{"d_model": 64, "activation": "xielu", "positions": "rope", "rope_base": 27100.0, "attn_scale": 0.413, "init_std_o": 0.113, "beta1": 0.95, "lr_head": 0.0156, "steps": 5993}
Each number is 200 + 20 x the weight over its row's rms, rounded and kept within 0 to 999. Layers, rows and columns count from 0. The size before them is the row's rms in percent of the matrix's.

# layer 15 attention output, 64x64, rms 0.246, rows 21-63, columns 0-63
107,176,202,186,187,199,185,172,196,175,193,215,214,182,182,197,216,167,202,218,226,229,181,175,237,228,216,184,198,208,205,182,195,207,207,223,213,182,199,180,188,222,227,177,216,205,200,201,164,157,223,211,198,199,192,251,188,205,191,223,185,154,226,202,176
091,205,205,192,185,215,173,178,187,186,162,167,217,232,200,167,217,247,159,215,196,221,212,169,207,167,199,196,234,186,171,162,189,207,201,198,188,196,215,175,192,222,196,192,200,148,186,198,199,203,202,228,207,221,192,195,206,183,194,185,217,205,211,189,224
095,212,196,209,209,214,230,159,169,202,229,163,194,218,243,191,226,193,217,216,137,210,180,214,190,205,238,181,215,226,207,178,175,192,205,186,196,217,177,164,189,214,228,206,185,215,185,182,184,216,223,187,186,200,195,217,200,194,196,207,206,226,209,201,201
107,185,204,181,157,236,229,219,204,235,244,183,218,232,183,202,209,220,213,219,224,216,228,228,214,193,200,199,208,208,170,179,217,187,203,233,179,194,174,191,194,208,173,178,183,223,205,220,202,180,211,201,217,180,217,223,211,214,158,187,203,205,180,186,188
100,214,192,189,179,196,230,187,190,228,222,179,198,211,199,235,177,217,207,175,180,191,199,220,246,171,186,180,191,198,176,155,163,173,194,207,206,218,216,207,198,184,191,196,209,186,199,219,194,191,243,196,206,204,174,185,225,242,201,241,178,200,206,189,176
090,161,191,206,201,182,169,168,226,234,220,172,201,167,211,232,212,192,197,183,222,211,255,186,177,197,205,152,207,233,203,200,211,157,193,188,193,224,176,193,204,196,204,208,190,201,173,213,175,181,188,192,214,188,193,192,204,211,163,197,206,178,201,203,206
099,180,183,231,174,161,192,186,202,174,167,220,153,183,222,237,200,171,181,205,217,165,183,195,212,239,172,209,195,212,168,225,218,200,197,227,205,208,195,199,242,214,183,196,203,202,196,190,190,207,215,175,191,193,219,223,182,226,196,181,215,190,179,200,203
109,171,176,191,220,211,221,194,165,184,222,203,187,180,217,185,229,184,165,172,170,192,183,201,204,197,218,174,175,177,189,227,200,176,205,145,185,215,188,198,196,213,189,197,177,166,209,194,209,228,205,209,200,209,163,233,222,189,230,190,204,184,219,175,202
105,183,211,191,175,183,210,224,213,156,174,214,219,213,218,169,199,204,204,182,182,173,189,199,236,203,227,234,180,194,175,206,231,190,184,188,166,184,213,170,189,209,217,222,220,172,231,206,173,212,193,182,191,208,226,223,194,206,171,179,232,202,199,175,206
106,208,199,192,173,219,124,211,216,209,215,238,192,214,204,177,181,244,201,195,166,189,211,160,239,223,171,177,182,186,196,215,183,197,210,198,187,212,216,206,200,215,215,207,189,216,162,221,184,206,196,215,187,195,213,223,207,194,205,189,203,205,221,186,193
109,185,252,171,191,170,195,200,212,189,169,232,186,231,193,205,195,206,178,174,159,218,216,196,171,194,201,228,183,185,180,203,187,235,172,209,207,189,183,237,200,180,216,193,196,219,224,203,202,176,198,196,215,207,201,180,194,223,197,224,224,171,174,169,211
102,229,196,215,190,197,193,237,176,213,138,176,208,187,223,196,224,190,178,180,206,191,216,199,184,178,217,207,169,201,179,195,170,202,172,203,207,199,200,212,216,203,202,192,203,228,226,175,216,193,194,176,186,213,178,190,211,182,223,250,190,226,222,238,188
102,186,221,189,180,178,158,203,195,233,229,176,191,219,233,199,204,218,204,179,265,186,175,213,217,223,160,201,194,197,235,204,217,206,191,171,222,181,197,194,174,206,196,199,177,193,193,181,186,204,183,181,205,210,203,173,205,205,184,214,176,215,165,201,179
087,182,211,201,209,238,184,165,170,221,216,200,208,189,177,164,204,201,211,191,209,223,161,191,236,206,194,232,241,208,168,197,175,221,188,192,180,206,208,183,203,202,193,197,201,222,200,178,212,218,204,185,176,154,160,214,192,197,166,186,192,177,197,206,176
096,185,177,203,197,172,176,189,203,225,141,223,186,207,212,197,209,166,203,152,221,194,226,215,218,182,219,203,246,208,190,207,179,215,198,177,195,167,223,203,223,168,174,221,201,209,192,212,186,196,194,215,216,232,220,218,203,182,191,191,194,199,166,193,206
104,147,184,211,185,182,222,211,206,207,183,204,222,190,187,220,177,200,196,183,163,203,191,199,187,245,196,197,224,223,208,178,143,180,198,204,194,186,204,193,208,210,190,206,213,221,236,209,193,222,211,192,211,183,183,201,216,178,219,182,189,222,193,212,140
102,207,210,204,204,180,220,193,233,182,226,225,207,196,219,150,183,181,218,224,203,202,214,187,148,204,162,208,210,213,198,172,238,211,215,214,241,209,207,184,192,223,217,218,203,212,168,185,170,217,192,209,170,189,189,206,206,202,198,215,163,205,185,217,185
091,218,186,162,231,226,179,177,178,185,211,201,224,240,206,200,146,189,173,182,204,179,217,200,189,223,186,215,178,212,195,220,211,227,199,202,213,203,199,197,193,221,195,198,194,221,176,177,193,221,208,192,191,170,195,251,199,217,233,234,197,191,180,216,180
110,215,163,179,230,225,185,241,220,205,169,174,196,219,218,239,204,218,207,193,224,241,189,190,188,208,187,235,229,208,203,182,227,220,189,191,218,195,206,179,182,200,189,213,221,193,210,230,208,200,189,203,181,183,200,181,217,207,192,210,150,210,239,197,202
109,208,199,175,214,203,203,175,220,192,216,174,188,213,236,175,199,178,184,225,223,152,216,178,193,165,188,216,202,173,177,216,206,178,217,219,226,208,172,179,184,207,185,177,207,211,218,183,181,195,193,198,218,212,179,226,173,172,186,202,195,197,166,171,160
101,240,187,169,176,179,222,204,204,235,196,193,191,191,219,207,213,173,189,211,187,238,221,213,208,205,236,247,222,170,220,237,178,213,204,196,184,240,186,197,193,201,196,200,194,215,182,213,195,202,197,218,173,180,204,203,220,217,196,228,209,223,181,159,197
112,213,211,232,215,210,170,157,244,214,168,178,185,213,193,226,220,203,200,238,177,208,213,206,188,190,207,179,201,198,174,186,178,188,248,171,202,199,225,199,211,155,214,220,169,200,216,196,208,220,191,201,214,207,234,195,208,206,198,214,177,202,170,198,214
095,172,228,187,240,220,204,171,191,193,187,201,190,225,204,209,207,220,193,163,185,209,236,178,226,174,190,229,230,232,195,219,196,224,196,203,201,221,198,201,189,217,241,216,210,210,180,176,198,151,189,226,215,229,223,191,196,191,184,169,214,201,190,218,209
108,182,168,220,188,189,161,188,214,204,194,142,202,199,157,193,214,191,222,183,183,223,204,185,203,212,204,231,168,197,236,184,226,190,197,223,208,199,180,212,180,210,248,180,176,206,208,192,186,225,174,235,198,198,208,186,216,219,217,194,180,202,201,207,213
101,194,218,189,182,232,163,201,232,180,224,206,186,184,191,203,196,198,164,195,230,240,187,216,156,205,224,163,177,191,217,197,202,186,194,190,197,235,214,217,208,210,169,201,234,215,218,210,211,195,198,193,189,219,165,206,196,190,181,212,187,156,192,186,172
089,184,197,192,199,208,215,184,190,224,170,216,181,198,217,182,186,209,220,211,175,225,201,171,197,209,200,180,208,147,250,187,205,201,168,230,186,173,211,203,203,211,215,207,201,176,234,200,183,181,181,206,226,228,200,204,166,204,236,216,228,237,203,183,212
083,197,217,201,199,191,210,237,166,221,200,177,170,189,190,205,182,218,177,207,179,204,208,212,200,194,185,153,234,193,200,216,203,180,188,225,231,164,217,205,205,191,195,224,188,234,181,179,193,172,210,231,184,201,185,162,231,166,210,234,224,203,192,196,190
100,175,209,169,196,204,187,174,144,214,181,182,162,205,163,234,180,174,227,206,184,170,237,220,183,210,204,200,169,177,187,195,202,208,196,213,185,184,191,195,222,188,218,208,191,225,205,201,213,205,210,207,197,222,206,207,177,233,183,154,199,218,199,214,186
104,176,181,212,120,223,225,201,238,182,172,196,231,171,168,218,222,203,188,198,187,179,193,202,214,221,175,206,198,203,226,222,229,211,201,186,202,202,198,201,173,190,172,196,216,195,191,193,194,195,190,210,189,222,225,217,193,217,175,229,206,195,220,201,183
098,163,191,254,201,202,171,185,189,177,199,185,248,180,194,236,223,192,216,185,182,172,255,199,208,205,178,224,208,159,186,217,199,186,204,194,209,199,207,195,194,181,208,198,198,179,191,178,229,186,200,189,186,168,197,198,201,210,203,206,190,181,171,223,180
108,183,243,211,167,163,191,244,177,209,197,179,201,251,181,195,182,197,207,184,197,239,204,177,210,201,198,169,187,207,213,183,189,200,218,203,196,176,181,231,204,217,187,197,200,218,185,216,156,212,176,223,208,202,184,211,206,190,217,179,187,205,164,185,178
106,196,226,205,200,211,167,199,164,206,162,225,219,225,193,210,213,175,179,227,191,157,221,235,237,190,209,180,227,212,251,199,194,187,212,232,179,192,233,194,179,196,174,188,193,185,203,198,215,217,190,221,211,222,207,213,202,186,214,216,191,194,228,213,200
104,223,223,213,190,237,231,186,192,201,182,234,172,215,184,208,234,170,205,164,214,205,219,237,202,180,198,204,165,179,183,176,205,210,211,198,223,199,213,219,200,254,187,180,211,213,206,205,206,217,224,206,220,209,224,184,246,205,215,193,225,211,210,206,201
091,176,215,173,171,194,204,199,211,206,180,219,209,192,229,219,237,216,201,215,159,233,251,222,209,233,180,208,211,205,181,198,181,208,197,188,178,195,194,202,234,209,233,209,196,173,146,198,220,183,178,178,181,202,190,197,194,174,192,177,184,198,212,199,190
099,190,193,206,172,158,214,193,202,242,193,182,150,227,208,195,209,164,165,177,209,191,200,190,171,208,223,175,212,224,191,208,229,203,207,192,197,223,181,187,180,210,192,206,163,181,216,204,229,209,175,202,208,207,212,230,229,198,185,184,238,215,207,220,202
099,191,191,232,204,227,172,169,184,197,203,220,191,208,230,207,218,237,273,177,197,218,224,198,192,170,195,200,181,214,193,213,225,232,210,175,208,204,197,209,198,206,211,194,187,178,185,227,217,211,201,236,177,161,211,221,187,216,205,207,210,202,206,224,213
092,205,178,225,168,214,198,198,213,220,227,190,155,196,198,205,155,194,206,184,200,208,206,196,178,222,248,233,195,167,209,196,191,211,175,194,178,199,213,169,209,212,190,217,231,213,220,198,227,165,206,187,232,181,199,207,177,157,183,193,196,186,186,220,210
093,170,220,238,169,233,200,187,223,185,203,210,219,193,248,196,172,182,224,211,198,215,242,219,204,179,218,214,215,185,244,172,187,184,208,214,176,198,194,201,210,202,189,199,175,199,208,223,202,185,177,190,221,183,208,215,225,226,197,209,233,187,223,171,190
095,221,195,162,212,224,216,194,187,165,242,220,189,181,185,189,183,192,252,200,215,174,192,214,186,273,198,214,239,216,203,225,203,189,204,214,208,190,197,210,213,195,191,213,194,224,171,209,203,201,220,186,220,198,221,176,213,212,212,203,200,194,214,178,187
103,184,214,208,210,178,173,220,196,214,221,222,201,194,216,208,178,203,172,224,226,186,221,215,221,214,259,248,190,179,170,176,178,168,220,212,197,246,184,175,198,213,180,193,192,216,207,199,201,208,199,209,185,194,175,224,215,207,177,199,199,218,197,188,231
113,206,195,215,174,196,184,175,181,192,193,187,211,213,210,181,162,199,187,218,222,257,189,237,194,158,168,228,180,242,196,221,172,175,189,187,194,201,177,183,183,177,212,199,195,212,197,191,191,210,189,172,236,186,167,200,209,197,217,194,217,175,198,210,209
089,166,195,207,219,225,212,205,203,212,184,215,247,198,215,216,201,208,210,202,212,225,212,154,210,181,221,203,174,220,222,218,157,179,179,214,188,208,196,236,220,209,175,164,206,183,211,233,189,172,155,197,221,211,191,180,198,188,165,196,194,200,188,194,208
095,189,177,217,194,187,206,207,189,231,178,172,216,221,232,199,203,218,178,208,219,147,197,205,193,240,216,177,137,207,175,199,197,217,180,207,206,204,201,210,196,190,173,197,177,208,210,226,196,244,180,196,171,208,236,202,194,224,186,199,206,197,204,206,221